config.toml
intermediate_size = 2048
rope_theta = 10000.0
qk_norm = true
extras = ["some layers without attention", "local attention windows", "gated attention", "attention sinks", "value embeddings", "value residuals", "a smear gate", "learned residual scales", "capped logits"]
init_std_qkv = 0.0272
Each number is 128 + 32 x the weight over its row's rms, rounded and kept within 0 to 255. Layers, rows and columns count from 0. Numbers have three digits each. The size before them is the row's rms in percent of the matrix's.

# layer 5 attention output (transposed), 768x768, rms 0.0498, rows 583-659, columns 432-479
110:133115109123190110145103204080134100103120092167114115116078104131064083143165119090096103107076152167124126122147160093115116117146175088088151
103:103090149150174115091215154140150111128145068141097112161169136132150136101172116118134136137157185094141104104060164124084084118152120095150168
107:121151126135156166099184162117130101148103184137118069144088108141121178173172110112173180175103112147119141167191147196073116102149093159124074
105:119137185238148106087110105179142150145074149100059131090141068123164114126114075195090118117121102107042138138130106165102108121116086132120164
109:115157095134116172108157122099119090170104075178125084122084135164119168131150181145089124120097099118150166109116147082118197140108118123145064
108:127147164134120166146107081117096162126094127140141110148124144119125158153142150087185140144100160076161164123160138125108145149140117107130120
101:142140170109127115140126085145169128107107085135109147119110083161165146170132145129094081138182127106071155171170133140125132166175097128108151
104:146153132103142128199156130105163160153185159071144135168067115158136107163162131149151170139109117184165075120112103094093122100137098095125092
103:095137133097162109110154102109088211152120149103131117137109114159196141098089187148160081145084128101153139143141095089094088158128128164128116
109:133036135129129160140113122115104106196120130100127129112119181153146189151101140091131063109067194143132134188092098092105109164130113161110106
102:167101173104112109138096092172074127170148128171104157132131129130175178121101087123055138145132186141094137138068107111103180101155081130117133
109:152117085113094179076117155100048163146049127135179127093154103172130187131123086154128127161124108147107127078151087156080152196119073089112120
104:072152136180114111202086073089079103186119116183101126130120109087119139142115093125132146145174045106133093142166109059111116081156150149159110
113:098137127161096104109133088150121082102185119144129109135086130122112133137168084123110179130166120176111056113194093100118147129171187178150157
101:119125086136170072057124124135092157162086174071128163135135097146104143132120176101164178110105170106067072143112205137048190115159134115139132
110:087070156103160133096085179148142119131090150096090097072122163095154138134128132130108148125126156140149112049101086123125096111126218203148173
105:033081132113174155102088188109132125149123121073132136132161113138161116164134136142188148118148123138154139105180120123117185102178108161160191
102:148051122118161133146151154129102051138126062084135141152201092125161157186128143101206125127114143105141106111158106126168154101124087113126135
099:160159134067172168170103094123105120109158121168207173109148138125184135117122171134095032100084113114156122167151143205100133179081144115114140
104:060090095121120153174128137141174114145191111112151109153152178071097091120098114181070131116084146135166170134125143149122176106112179103164187
103:138076173120168118158136045116095088072122126179053181105144125127105095137182157163142108099090125125161153165096155116137173131171094132086088
105:113129111123072161189199156118116119076117112138093128116129195146129148124108093127097136133102166127055122080131122138101100149138102079200122
101:114134138188098109170125197097186142146104091117155221174163077118192186113130164094077096169113114148108096160139131150160122114089143154121131
102:132122098107066195103158106138066101178089127117092166149028057142171187140096107050117135102113161156089137130105138138175081141121113116165118
107:120125136157137207145123085117144138105113187105115125181139104203109131147084201117086191169131088115122182103112060114157178112143168151103159
106:103133120112168141114175154156135165171149122154096147140124172159116179131082128144190088141102170109158188153073073157105109145139109114076094
103:115181193072079134186090132092126169201105119208115145168015147107131096114139124138099089140114152049142113088110117138107130092089129095092216
107:129153101089148088118128151087125114130146163117158086119138136154109137162176059152124121153150111098143137145098169131127123103085059120224148
104:178146130091086111159154144138161122105131114130143129116136144110101099154106164194110170181143154134133151120116135182106069152126132098141187
110:090045106200174132098144096102134111137155180119151161125173127133160144177132124067129109128097130191123115147123102102091054159085167136078079
110:113104119106137167111139127077154148073176141089092100106138096160145110111162154089054084091100142140096126134158117141115147114115150120090148
102:125113143137078100154100144143102069163153110100188173136137113098072138145103120137141061107090112136094121145092130166084127123130099151112053
102:135094144212170089091091089225124121106082100138136067118129144156130178099143162112088179162092105129167139122171134109154070174110144163068141
111:124126172059097096101128176095138119086097137104092136175123152128155102109119141143102155121116125140182166094082163117153128104124065087140045
107:079118142117079142084139126116111122080121130138148204126101109193134142105179136091116161176149161202134102116125169136183091093105131145163124
101:081124167131121116118128121129151164077134071125121150135124148133137129125162093089105138136148146140118112080161145133083127129140108090043149
104:096123125173102111117133124059138127107131121175103152141112050136133102126107104062161143104105114102094113156144116170064094168115048098049150
108:182131097098119132130139091129157187114101152125135134149095163105082070152188155078090182126099129118120128119124157186141051134133129131097173
104:121131199107125135144110137118094106120132137099098155181089159145107095146175078132158108105160200117133111119117141122111095151151129150169141
101:133153159136135135121066086176153137110103117106088135133161168103140098093147140082110163171099155116147122129194109138123146171135112166076092
104:147142176097120109019099105090211126143089095111126132063111150108128159148098116096145130088116141112112154100037158124098085137068143132167183
104:084095158136104145133087185154119156101128191065148062102099104185133128139187162126144165091142128172072133145115113098151110171119127083138140
106:141100129128132113114130107120164129103193083112113115123098181088111135124137116072205109172148062096104162098136121144157144182129182155199132
106:112114076130092163130164090147115114164110171151122120176112127129153132115163087058085092139125135134156099116188121112178162123103079141105135
105:122118165141110115135164164090080138124135163139192129085077149084123173079165123171155088080075097098138084077099063122133145148041144135071129
102:163127133139120141103165136165159161135101135131163162159170144131131125142086100118140122183131102151136163149116060209066122119123156150126136
102:188144152172110150133131138091151149115091126116111095118141162132088170128134103125139122149138100157116066104184143132089144157125101139112136
110:152103130173097118073108164147128143102163125132157153096118191195147118188088121069102124095104098112129166118078144114150103137132109149102117
107:111173164126147122067096139123123134122137080096092154154123107166208077097149137100112155121126135149106184139145089086110113189106133147121080
107:083121116134136142131109126162114126107092173151128108172157131146179144185105159096152129120113168124121136082151176197069096108152108149149102
104:131127112137116119127114115174138109090145145126114135136165133118163122139171084104154089092068080131123088130137056143173120096116104150107141
110:112149085093187169199137147150173136122122134103115084150126157153123123139140135162154098153175120120080104142106145156139142128123129190198101
108:131125078095137144148130041145142142088127127140135085093153138117177103164055109141134103091143184109146120135114102118170118065152160105137095
103:142136140114158154133160172122130149125146147050131075117105115146062132156085131135127128103163104143115085201059144128119066143156180095181123
104:102103168140142116127129144181150183126169174104185151169083135154155144151136090105161139110116123067094180089100131107114118143128126084184178
106:161128145097104127135076116149092135138128190128042112156130154134169165140114120076062164122123133108156128098180144100066115131173170074138091
106:182079146145137113138163115165218076164160150132107157142093134114116124079076140161120113130168138183139103124172133147078086124120174126168135
092:163088193138122120101111126140088121099138183215170123123162093078122125059132114100114041114110170139136186165103157108130175115108106120152104
097:128165177134149133117114143136098127168144129136120090140108094136164130106162129225136121129191081151102150135147127148074119114095108189117128
102:161124118185113147123170155085103140147175128138112129143136130154139159121077111178128134159137117107180071078149090123106114097172143129109137
098:141157089198122106117155095144158124134143152100153194170169164143047139167159087124104115121141135094079158193106177112195112142084081137165082
092:097152190088130157037123104136119134133096121149134155137119079145103086146128175175083130168077058146097123104100123089093090169160082093104149
090:119149116147089111227118120103130128132144158190117176102114116157164139162098203165112167127176092192134161110094153133112150136179156109114123
093:125084094097151167138078171122089141175048120157121075111113161155174115116121089044138125162128114123123111180133125167159134127103092103146113
091:139074132161171161102160106089163095132082165111125142156105090114202118131154136099154077115149168092174118120141096139136002154204087112141161
093:067070105103124095125135071140129160175128105148096092095070099110131080096117080186173106170181113164093133118095103082185156162132154124140117
090:131149163169121140123154100096120190122120126176178147100114149104140125158157085127123078156157151169153130118164106081120119102237112204147193
094:128123155100134129135160161112103118102064147122128113042081148160162106114085179134180093168129130112156138142137113100180124117126151172150185
089:109122074122176097137145177112107120074123168111144148160103151134109131075145109101157190120106114087115154174122139077132108163125107114122184
097:101140146145163126138108089130174124176122047187127108126151137114117143174148136129136154186160149114120110125114084151059163091089147109117166
089:160177145113156103164147152107123125118184125149114200181119111162138172085063162151163162102114102044115089097112118111162072115144074144103206
093:138128141135139075136115109124142100102132183122153103159119097052147111109144079142109115149104111094161161137192100117093128123101177172151132
103:120129118135174145080093139111081163114116140148188164101203118121106104152159126111128084125118142129109155135070079131109078139165185141113129
094:054133104154139169136119140170126178091088133187145118090161149159131125126123110137096114129150072185125104144098110120150153147087213158091130
094:186156143143165106167154124146156162125203107127082191133107137121095183119138126182083097128107136106161092098085092098150122129192124152033139
091:140135157128108111156128086135141179104176137074076116158112099182187134132138124145124108134085149186067137148101145106153165160147154125119137
093:070153140129139077138153143202078155094174111136132159046105097108100171128128208131147115161131114107131152107117149178116070134162105091122140
# layer 5 attention value, 768x768, rms 0.0525, rows 584-660, columns 432-479
093:111125162158083154167113133182140129068148120073168141101093125120120127128115191125054137136114180094119108104139100160197188138149133176156107
097:115143081098099125125135085157123181141087099115087151094180144159088124139129146105141113107140063105115122078109155103116149124105151111144120
095:105115148087061101124103147133170072163191134126114085156094179151099113082155145108132137151180188110197169167146127094104135139136107125191099
095:106155151182128167154124119148137154133147122161172179132131149146134133173094144089115148137108132185147121142113134077137113186162096042185089
097:135137085174099087120151095085108132121109105111149139149122140114085142138194082125156134165167086121090110136125110161153116141109140144142078
098:111117109153155056121074168073104126052181119127179135159116113144156158126101093143139140124093164118167095147112174098115116084101151114115100
096:111087062131114165077067114159182141080138089170166138100141138120137164132165124155131065140140162123149137105150147125081147180150112097120107
095:147077106097103087137084120107145126151184138091151143087138239125101102171116137139158118118112107125103114129131054116115179146133086134118143
096:147099172166150098092118108136123077111088156094081160180138103102121102100141128138080113159087144154166127113135140110112125127142083140121155
094:070111163036108140142141161110117119132101163067113181068096123151109195109185139103097102152067131145134138134161181142171116107085128130133158
102:167079115102107133133140114123135123108187150096114087141118138109151130095091182186172142113122133099063096154131120150155108124146176176167155
093:138098136190228153149132135089201118132080126118120119088096083115134137129133116137113124128078145111079186186126139153100113081110089148098134
101:096137068156101123087152146140185113168149124125194110141206145165191125164140118136146091157101112103119112093153199154149145196123126129166145
097:127097169129139170053102078096187124113136147187168125150154130119182171136139117136164094101113079078186145085109161067166082107124109136176093
099:164144106139127110099112128135127145162153156096162170170093161093147123131082155172148092159175080119110125127148116138126143117121058084146145
095:135130096165131094100090119143165089164138130159136170104166138081169106139173150151137103138169118158153126105141135148075099083137172125155224
088:124135159106102129144153154094135123109118149154127122126089178092118159139135107124180116123116070136078138071085169162141126192108129117111125
093:110149107144152111108143180159199083068159116075112125138094140166127141137091141064163203175199100199146087060102118144103118121180107095051134
098:131147119116130122098127142175136099135091143057122123093195097134162117107142125108132048170181196086076095147194171097126125077072103138149147
096:118096166125076119139109147164123117137157101119142124147123101103166148143071114089108146101131136121099124146119142133066109082103079110146122
093:112130173098171143122099114115123154167121141148128132135160152125126059075113102135077095082183140147127151175147142124149100089166130136094158
094:144128100108131112121170106113117131083129118127096088109089171097135177116153125097131177128070110165140090103086070146109148119153133165114074
098:092156088058184090134124126123138129121105117146141128182131162090182050160149126083115039150114160172158200173143136130158180069141119126211137
100:168167130119095115168127145141115161142160103160153090066142111079091166122184102107146084054112123124124095079142098124078137136160140127142080
092:151106111111116178103172147123119108105120118105137194110187105133137099115146128090133131113172149094139075135195110079152092107115088119129090
096:118113134129149087098164052143034145130141175079116101106103116134175163088064195133099140161090113119137120135089124096140171114149112166123118
086:103068164174190129135122112196168166085134143146085154083113141085147197108105142129124147086116139172135047196144186119090096134127177118060146
097:107189137110089154137162110074098126102141154130126113107103171146112163079146087071136142148072082089061125192121085111119172168047147079126104
103:164119107140086129127203127123122125111144103148117040108086070102089145103103097135110171114099105161104106133104122100125143137166121119206131
093:160127113100167146110149131106146110141137087096206133078079175157146083104042133153132180120128187109107145108127103099080124136100153145128181
088:116126134203137173102122126115119198092142132154121138092203083121135087073143222166175125163184131142162111104054175170077123079153121078128199
092:168139118117092174156125073075112161115142050138100173156092095133215142123167138118143101108138153125175100095165107153156131110181135109142113
099:075091068116129153108137171089127073140107103120123127115116164059158120188136126107081115089145105132127093136117118174137172142152115115145117
104:111158143124101157098143123131104102107109143115116126114088140059113156157145148139116125164160088134060091133126086143090069137143070114165116
093:176107114088133130145124144113106070119119140083166143069113131159135182198136116165182122120132088103084094126119171088123117079120144135127180
103:149111101130128147163136192193075153178106168175119112120135093091197112103093133175106116144081189182080143164187123117123117094118150141163166
099:126095101137121109194099145135087130127167175094075202191163082172085128142116153155162134092094130159204107110081099143142106136170128112147071
101:153153110140163158134147149142115131142057148168095111135136124111116210090128126107142076113105161170133128096117140098108156149113148119033091
090:123192069133140164161177095135127160182142171108153134113106137121109157198107140183143150141109173164159125153124177137121085140152141141086167
099:104142103111137167152075133142103121119139125120149147080152144158151166119141152181133092204128182119168090138194075148125117134113149119128103
108:151185124074125140169108055169154135128129109164093151079155090176125106144176102133131076106147176101108127125157159166081148133194121140167138
101:110128125203163172155128103152087098126149144108102142139159120061107124122125151151079099162144143195138158128144126105187147138165094126168092
095:124106159114149164138076098164119171144142100203106141123109160079180151099144109100183052064079099072123158140091129130090153138199108128087079
101:145105116110177130126124101141114134131183147133122078110137158086162121131137128075091142165102118137079114152180126145171118120114144151131104
099:084132063117108146081151070088108043136117164160096078177081123078083206100119093138107117132126129181172098096119146092077107137138140046134140
092:117097170084150016164116161127077113107161117111101151141095122162188119107150169081099056042142131091138204150137132125093078116111117143094174
098:103136099073143161126101094133172105148151051161102057115166126122150101066111167167112119143135137159170134138140136092099198147121101125144133
096:147129112072114133114103157165163121176110115166144098093114148099079120096195170139202112108096127146147119187181130183108063037084164105171151
101:197107096162110141140132139102109070107145174105102189135103090150099165085084107115061201158114083182089121155100123111196138158147085100133106
091:123104159110128126147181136121144089164104104148086067129129106144124128011125198125116136113136143128147149083116137121054147147188120121185139
092:102115090204156092150131096073166135136106090187109169155077122114131080095173169166208169108131107124167150089082133150101105138189139109101108
095:104138096187137116101120112211136100137122149091139173139092187123112139127112117047129178110097111112118104154120145144047121128085157112141154
101:077103144082107138144123106173104124086114212132153167152126132070136091126142142054136149149105127147105093127161131101162152115086133127110143
091:124146099086115187118081137099178107144148154141154133057079089150117114113149153105172148121150100170179086121150136185118100170120062169111079
105:124093082094131167103115091081144132137106103079149142134103160128133115140135186211103117099129092119094133136090191138107093087110066165068135
102:164136117109058125105175143161151108168088131100078153144120174125127145115113118138125152157100180156099143168128095113135176113165074154133184
102:151087149130093131151139125119091126135186105107083146160125102136145168112113172116105173135171135139150151152083122122112172071133089137177148
101:174111091098187184093154150131077073120103064099168161185092118142172127124155101081135129106108118124135124131125128128133119173089161120105138
119:081141093133108181116098078162172130034127087103142102093150095136167145130122153113164093135187053106112106106120151137104116123147162121145180
102:108173154124170060202070116176099141138141149125129096111170123167111161094122112109137124125140164106161136156112161168121124110064128180082138
105:197139140110103179140155085118149077147146137154120137144175117151134118079141079130110097146119075137190060131159117168098110123051082154068138
096:159149160124101153146075124120122113097083132121112126150179148150048174128127056095172118157132092118113122103121059096133189162141215040131151
097:082081147144131147103084149082144145153105059152134149155182103107144090137147078193107134137132155109140111105115122134131112161108153165170129
110:057107104089094162184153119110113139141135089065174137170061106164172126116147114100018164106116158139135127124096127127043106124150088153143117
108:082084120114121145100218137097106108134079139096126166118033187107078168109097116118098148064070130131191111126181114147171201150156136128253170
114:108113078195146123125135163104116159167094122093062139107068103120130111131154127069194120145097171136119183179135157129058106080088186139113112
095:170112097148095156078087155168200158182106108063127161098138136111161109118126140099161102129149046063108050127117146163127093179098169143112143
096:149101173149111124157040168107111161138123141244153128095161142152087148181160111123114108084100099139151117169118109155177103050118114161137079
115:123152158158139081136105149128041138158175152114136135173105112140135108129095192126162154140193094061141109069108143144132119127146106134124136
105:114127155123183131120094127163099154157168103118167090141120177163133053138146144075114170105096072078129116114112098158140163139124106073100138
092:126096103166105146150145176141148168135089072148112108057097155133160130121103180103085095137138141152160171116137123144121097138176147105151140
114:077128159069135078156072182126121167122080124175107160102195097139142121079156084144131072137129139158110132124167109128152118135121136152088115
110:163133122105140156105098118110133125149096156176162127066122120106131128156102107161086143131104119124154168112128098091101073091125142120107136
111:087139092101114107107153120111179139066144172110102170082129171112120136137106144043107093069076117141130086097152133133162131098145127121113159
102:093152154112139135123091136121130162137193168136127078113162110134084159109112139138119120074057131174150116100088080180140108113140127141178131
106:082139108107116139159100102158145174099102140141110147129091110168081100123071071178104182142104134112126166166113170099154110073161112151119174
097:122180073094167156066126120096075148132081154088168127116195096135124140095082085143144196100130165104083106136099177124192099114116107213180138
# layer 5 attention query, 768x768, rms 0.0493, rows 640-703, columns 432-479
069:112107133126076131174121128116141118109115159122128139095144133100180109169126107090142151140098170145105107122133101140101127158134116145168171
068:181165138098117155107109152155104167103126199133171120080110119095123106120132069117169155146204134148100089133087139138153178122153178063124119
069:179135134074126118140093123124129114123140154159157109138135177037080154112077147124084142148107121162134132125124105097159127119088141152108083
068:113141151087166093163129139182141108125142175065080149081173123055195132178113140142096165133194182147155122151126137163105117114134103097144110
075:051146099122167110152150079089098124100103158136127061118142169159137081076125071156130117160097062128073103073129128114138143148191151155090131
075:192072167094165146042105153151085075112104105113109145080086147117140140078098151130123112128228107170141114183154102125139122147109124148120139
076:144106137139131096159196133125159102070128161101146166137196131142157150060177144128134159130196129108146144154142194151160139120083135155129171
082:107171153129167110166104107116100113145163130115059121137050176170120119113179120104149141154138150105156097109134153101096076099135145077160132
079:077105162110126124120142177153124167151143140093122158133174181131073149182179110122114103113211141146116079054185150124097096093116123070179151
086:107181154118119148169147076103151138146115125111119114163104149119049142137116132174107081163102106099173052041126205088103079109147143126164192
086:078094154134150136177170114111094130076124066157107174176122120093103161102094138111157124114114107150135093091096166100080060127152145141110125
094:117164090134105061174100150175148094113147070150120129065152121110211140126099137107130100138166164119112144151092213160134177149095160091088111
085:166191069161154119131115116145172102124163139119142133128141122106143160100123156129132181168087132153158121087080207228180163146115150100161128
089:164133092083113100103152145123141107125129119119168127081106108158169131074081149103133193105109146100086138195137101190199204110133097135081077
100:066193148191092123148097124097109179082136139158100168129139090061111089183141161135102141110138187092183114157173171114208174123155151126111135
089:180149125107116149113096096175135116156161116146171084084049079155153116111120155124137109094105149141116076119205128192108100131115120122137122
104:145081162173177130149115113097122078131103138155161135121183146228133149072174201144182109089094069154067173110127116150077039142100138150173097
094:127127101097156168152132163064156217076170106082109179151150171112106167134104121161156136116134127167188118125098062185088152144106144085109075
101:091101120105150154076138143164131127116116121167171165068086129104175109102118088179140180137120170138112148131122110126171122140171141075073146
096:137112081137138148144176051121095176153075178115112115086078182124131133078184138144157103175183196124124097078211123206152130151110175166084105
104:139158155136134118129121118131100135162161116159091136099140141127098137182115077228130182182069133120158166115117183129176148090114121175126149
105:138193088087148093116173091069137081080146140128082146143205124132125088159168085116149143101122127097132116135091148089181158142153130118142145
103:144101127098096162127169133121164139135115154197127145097094132102063152119108108131126166102124165116159228153106110119131151142074096126110124
099:109111142141183168077139139098181135120106116164097162129172170145108106179091099168141144100183134136085105102141083137095161182155126077119080
099:150128068146088095095158091122099133119084160120080133053102085138136138083079093125153145163136143068147197091087112119113135147147140122132177
108:154074101088096123201101118122207148127169113118118142066150130143154185108088077092120178094127120137035132156110106124127129117157213131100137
101:138093147117130097113067134068101158132119171113116131141139146162050106105096116131153212185124130103082215111151103167137110126164129133166089
103:054124111142123126142099100174178177139102125210163151128131178158107155127158189110130142104138122059129139112148089132115159130093114134115110
099:174123093067109171139120157152096181171076074158154090152095138065129044117159111144160136093137084134147140078153132137124139130102171124134121
103:110118121134103130145088132114128143097149126124179066135192085075123070167117150083132152157120111115109103103157087118194121158152135108104097
096:167070120093120115119081141199123088134112162124131131140103119098112175168149159142160178131176128086094121098105098208084127151194118164145108
101:166121161154141139190104149138133118138171129124085172137151069121142132110179087160157131119127121103141088070107087040097145153189189167107142
101:111136104214091090093141143091123127112108095210159126147189095105085159125142159099100154123140139095138105085133134034144110194116067173131072
099:062072130112129132167087108082132132108125166160123087166148126138102098133103178108108148110155096133127157145098111148106208168102101101161112
095:143190160049112203135130163127112119072145180125062079068093098112108136148108152146152102152186155174161178091150116161082226136107083112141101
103:065162151143139183084131150100129126155133133136106101176100126135155130119164167193109089181181141082123113166158109147090145070175090090138111
099:121223160128141100081177134100108094149112128170184144164119199160155089218086126119057125136174091132149094147086121143110100129100118133122158
100:155151125107146106156107122131076063167050139126150055104110151111138088072131160072140138087128157141141130125138104145107097108123113157135107
108:137209072156092099099092125171097177140139134169184109136174132060139116139156094161146069121148140099174109123173153118123199095126096108165090
103:152082119139147196161134130200144098114097146143099156129127112139102123105177162176169141131166104106103109192089081164094171091092134119103145
102:125140203155124068048155187209159108107123176167082123137134186085104154158140084128104124121109147095125135166113178078188125150119047156155127
104:139102111131110127123185155123120144142169130117098085123111103098107126104101153161127096160061127097146131120131188147138090112136125100108112
103:159173164147142112143159141130167098115140105057084105136095127128144218118132107114110162128117102162170145085126115144166169094093183121133131
101:109132055169127077109079162153123081112152105201134164102113106135187189072143139118094140141095132096132147147087153080148123163104129161183149
103:149070130172107123149135175097094145085148141123144155105114105114113130108041153142170141119099124133206081149164144162120158135162075141164122
100:094155089099114099129105128144071114152162160091094158128126133128145158159157075159124134140079145077165134120123023175145099131146144077109177
103:182142092163140131105149138129088154116183113094105065108085158093137165112168115166148152146127136172119166125160147145076128114143075183216139
106:160119109122118109126137114097094125111108078144113146111207105073163144165117081125178162084072113150139099076175073141102188102131109107079071
104:110067176097160147172093148072139108115019154088115176103179125148092135126106146043161116121133122158129136137124143172063093143066172102090024
104:133151136143114114140123120178124135103096124103115087167165153167159118204112170058048126147154127120124068093109100137129183130172159165142143
100:176166161120121105159110161083156138108071194093098169131186047124141165138121116126114138159137169109053091165110088185135132111133133155178038
104:106058158142084113134117123082122137167135121128131220117081165089103087171129051106126108121123093159133092211140122174140065155144102135126201
106:121131134117060130105152142115110089076135143105141146142162102102147142127115099105166139109138114083104100139158159101153077119088155121068137
108:137155107146166140153136148193150210173067111142092127092135120071049156089211113149098137210144148073158133127094168138103109111082147129113128
104:085167162130156096128107168114146061116182130086104176166132133191062121093121178052099171108090153087154147111096080121143060141150117117150129
101:095109101147101145129120125106122124153114125111141093128117131155140107085086167122120169155131081084110138171076101106144095129125133095112105
107:113096123100170129088090198148101117065125136126141124099123105139106146173155136135179157124170095185143197076115091151157103129131073139133184
104:176127146136120132059133087114098169121128145145103116168100112130164114129140146129122156099179111123089111146127138113165157101145171062169132
106:101158140133104070121084161123076105146115101178097130181074119115158153156167143122131052173111148098152143115115131095187147110092112113184117
100:112139100159082150126114189148153088151086112078117127158171163104155110089210168139111172144159100140122132180133074140089148183127135131153096
095:162207125199086126085142133174129136146155132141158078085096134096082106159152127150090120136090155136096157159135123143134118095135146172196164
106:106157195098072127028119121198086096116165162171139139061108181082120162146132128213096130158192142075125169100165176159187105153118104164147130
100:112098120150130133177106081139162107074159063068136137149113161152119103156078107179121220146104094110067115117138121136118081102089170172089145
101:153118118175070109183121111121162131226151129075109177195115089117140141154086139168141150102114086095154169154048119173103125197119075139084140
# layer 5 attention key, 768x768, rms 0.0505, rows 640-703, columns 432-479
067:170060160125132152149170114158153150156158093146056109096130122096159070173101093138105134118153119066183149102102085184153155107166207112157179
078:135137134155169084155135108090109159129132065160088161163136063047141165115104045107165068170116145122101117094161128177092121119134143168164136
070:130081148110094161106148103160160119125082109101126160088136110166100159223140129121152148165138155131108164091179144194082141117103108103125063
070:122141141112184118107163163140148137070118154161076158135086124124097102128125142122162138057078120083136156174129063136127149150127135116100111
071:122065172171136156130113069153171152085107202134141092135122098123073144163083227097085112137096092115151130168128146106083061146100079186119153
076:137185100152153136153101067091153164108174111171135185093180089168110180135136137162193148172146093141154121090125129115148158194111101139162115
071:123144126118160132123139067153152144132125137128110139109121121134132097120143123099183122068169119141128131110074139093161173144175158182191158
084:110158193121092144113115150131126101131118125136152106099170154110103078194110155162164139131076157110161070134130125061127101113078197105114093
072:149119201130102127111056136140122110108146136159145073129095139140096109118152120122151101087111142125134173150103100108189127144125146143186139
083:090063121105063166110132144110071140166140147169124051171080103132139062186134139103123135124078145033089114109127145111113090110135119148146118
076:109124128204115099157137123108126116118089164071100118064099163161189106119133167084106154176180156134132125090121090081102178182208139154167146
089:128123151099158151102108072126143118123135115154096160116212205095126144093141102111112166152119136135094126153169144176134181134109168123095114
093:154085148134218077123153122164147103132137122111092167066195149093125137155120193128182123120206133179071177097129119133121150149165098130120130
076:100114099143152171139161122161183124135119129132175114115108104111134122127121136125113132091159173129154127114123119144072160071186120157080105
085:137089129110158115130127080110057098083147096116120105099231116123131166144173158162110151122119129107153128148121109156131136117112174132128133
091:131145146154104149137133140143102090138142169130154058167081097121150069130092155158096105183119051068165123123141101131147117103188117115134143
088:055125136120174112152122092126127144170110151127123092129079141144166112084101103133125114172177161139132183112137132128154159105090149113182084
102:115101174043166111101096104126131150124068145149122190079193187102099146127146205137127203109117120172123138159142122169135194181103124120104075
099:098190122149126142127065095122183140096083135155193143124204081147153148080138131159109097080113130101117118110140115154137118128087121135140131
107:128165099131070165119139139190170118119182150114177175153117022117136056146109119127134134094123100074174127141084127099169138144162198127083167
107:193131128075123145133149097100084126105112086146102158106135120114113187165177110131141160141171129106165130141126140150117095177131155167110125
104:130166142153104134106148180090100107124141097187118154103107092083182156120138126120073198104119195147146123099146116151132089134133148141139100
105:134080136081096117101148170188074095151200127185109125126110129107116132157143084133117150095109124184087121090143122119175130116122138190116110
107:135172076091135139089163129161155156144137141097148111109134077097154134194134117113107147111087085119137114173153141097168111088096129113147168
103:116088122119169113124141165092086189106085147175118093065088105136107090180108145097110157116142115104106143134141131126164104092120098164181114
105:105105115042163141081160133085046111177119150155097096099100078144112144133152129123148132103158109149128111053155075141132174185111159153080109
103:107060160096109096140135124102111122125056140173108082058183113079079097138175113165130105125128108159139113149102113163175114109118164168151127
110:095075033134114094116115186176155209177139135077182155057139159141083155219094155135130083103165136141082134176142096156168156139119161127138076
098:118100144132115113172134136102107074089151129065158172086120149140133130158170131137118131126180123114086166153135084137173080158125096082122098
106:108140117133122110096065064110141167123119153135172155113137111174110180148163120175092122107140156137110117130141103124114152093090083079132148
103:164116134130077158121168138123131180112140092098164121132127167159125152184144184171170138177111116139126080053119139139138070107161182171129097
102:106164161161155094090145138167174119126161108109106110111141087090136121168179104150087073115130148167066092135126205083082155168102084164191118
109:125142082085104170157109115145155118165102116116157160173117120134098208119124142150110128155198184100123086133154144128100187106135129116161092
107:108141167095138143084130099164187134113124166181126088078146132108148177099117123165156101176102176143160151104144155158155160068088112113125141
098:112165184137171142138156112200069140108164132146091062204128138106125118112092112131147115110159170102103175166123146119101166101143177129150090
104:093119100130105160109111120097112142109156103092128119145076143158109132144102152117142158128093161151150152165110206101137124109160173153121137
101:110193161114087169146125165109151110133124109096184176115121118138121156093186180066134138094117138129112106112099110113181092164133095110092152
102:127108175090158145112112104164069136129167053055093123131122144088129125103130178083139113144130112096144152156162120107115093127132066135157121
107:124165160159083043114146147139079161183153169196121166138125144202129102148108154121085156133103117125124125143104093124184069133162127149095125
106:202123064178133129154182143173159119130138072119190137116136082118112131176116122132119085087112095126094125178179093192108115146095082154160145
102:130113067140108166093121157097160076118168144124109097134149114128133071137126101143144111174185197165130105135091067166171068101173135139165104
106:144144086030181124164171087097139084141114104118123168099103163118135203130145098139172161130159119149117111142108101105165147130066134100126221
105:104108248137105149175158109108134120130149130139123139187179116138112166099122153110154183169101073109122109150167143133164185121136149141139121
107:169123150125097153129130141108122145094135034150120130132152088093194081175134156146132149153139078146125109161143164116050127158097094123123126
101:093079077159140142120053091129137080093078188157122100141078133117103113105140146143100111165158115073188118115130113131159131066086100109119109
103:125124150165124104102143200209149127138116169106133118081194141109128115160148160140147114136126105142152080114138079068080176159105115193147101
105:150145084132128124086077059162125079084102144126138097113129119072137121142121066115117128094176132145158142120085140111188129122104118161127151
109:103114123117086116099102138135110155136128159114154080136145123127132097141138185153122089134108133123105119052087075155129061132154127154143103
105:110084086079157156136128092110103107138135156098054168158097056135168118102100165187167128086114082082102144082171176150127148106119115092115154
097:143116142076118118141104207146102108092154136150079117169124119155107151118116103115156174081093162130145085132090165098134120152118112139084115
102:126117100109047137154118141105129053150113151073129102106130073096140129153140099116166165121137091197192064121193101138118106175118147134129192
105:103125112100108160127136102117097140125124104116109204121182083125106122122166147149127137183143140094116133095098155115093115147191144149129135
108:154177129163084171133205110135153092123134120139062136125130090126132133118141150116083215119127151145131211121188090148101112107120174119061110
105:115186084102128135125159086125164130077176135122148111111116148116104180135199107136098110106122185108117160173042167121096163073072099120121131
100:104133176130137172103127152150157156104141114105095112143222144099116084139080088129157155158160169134170139127173139131101186110136127194187141
104:088093163138150121150109120142159120130088091118166119166068101193162134118189087195112143108084121141145157031141169107112106169131122090145070
105:129152127103137206155118182150113142157078148126127140111115108120171095093114149167214135118169127123119154148131078114112160154133070189121179
110:149187180118113087115145097148166118125145091087157150132124089121098175098146104178159101162164158115081127087092137167169122139132145087134105
097:123186139125140161121167150122120080177114122116101146118098107140118177129141134147090133162135134168129060105128124092176071112119118095099090
099:178051089093107125184145121148198117137113070104170134047142203180049109178171111131092112157127066147148116152128153111159077121088086103148073
105:155130094114185085145166115143115164176166145145171164107130129140156057110098115096090153191119181117112119098141146074097118190159162159104152
103:159092134106154117110103164129105150056185111147158103129115089143184115153130092117096141102127176088189160194127080116165150078103228165115132
110:115102123010107122102115090105123122148137116170137189088181118181091116188158124136160159082125161104148084108100156125135160133153121167111127
106:131091158111157083147146104142137123193190132141110129065129115126171090148151113135191134177124092156127094140128134189125117142094172128146167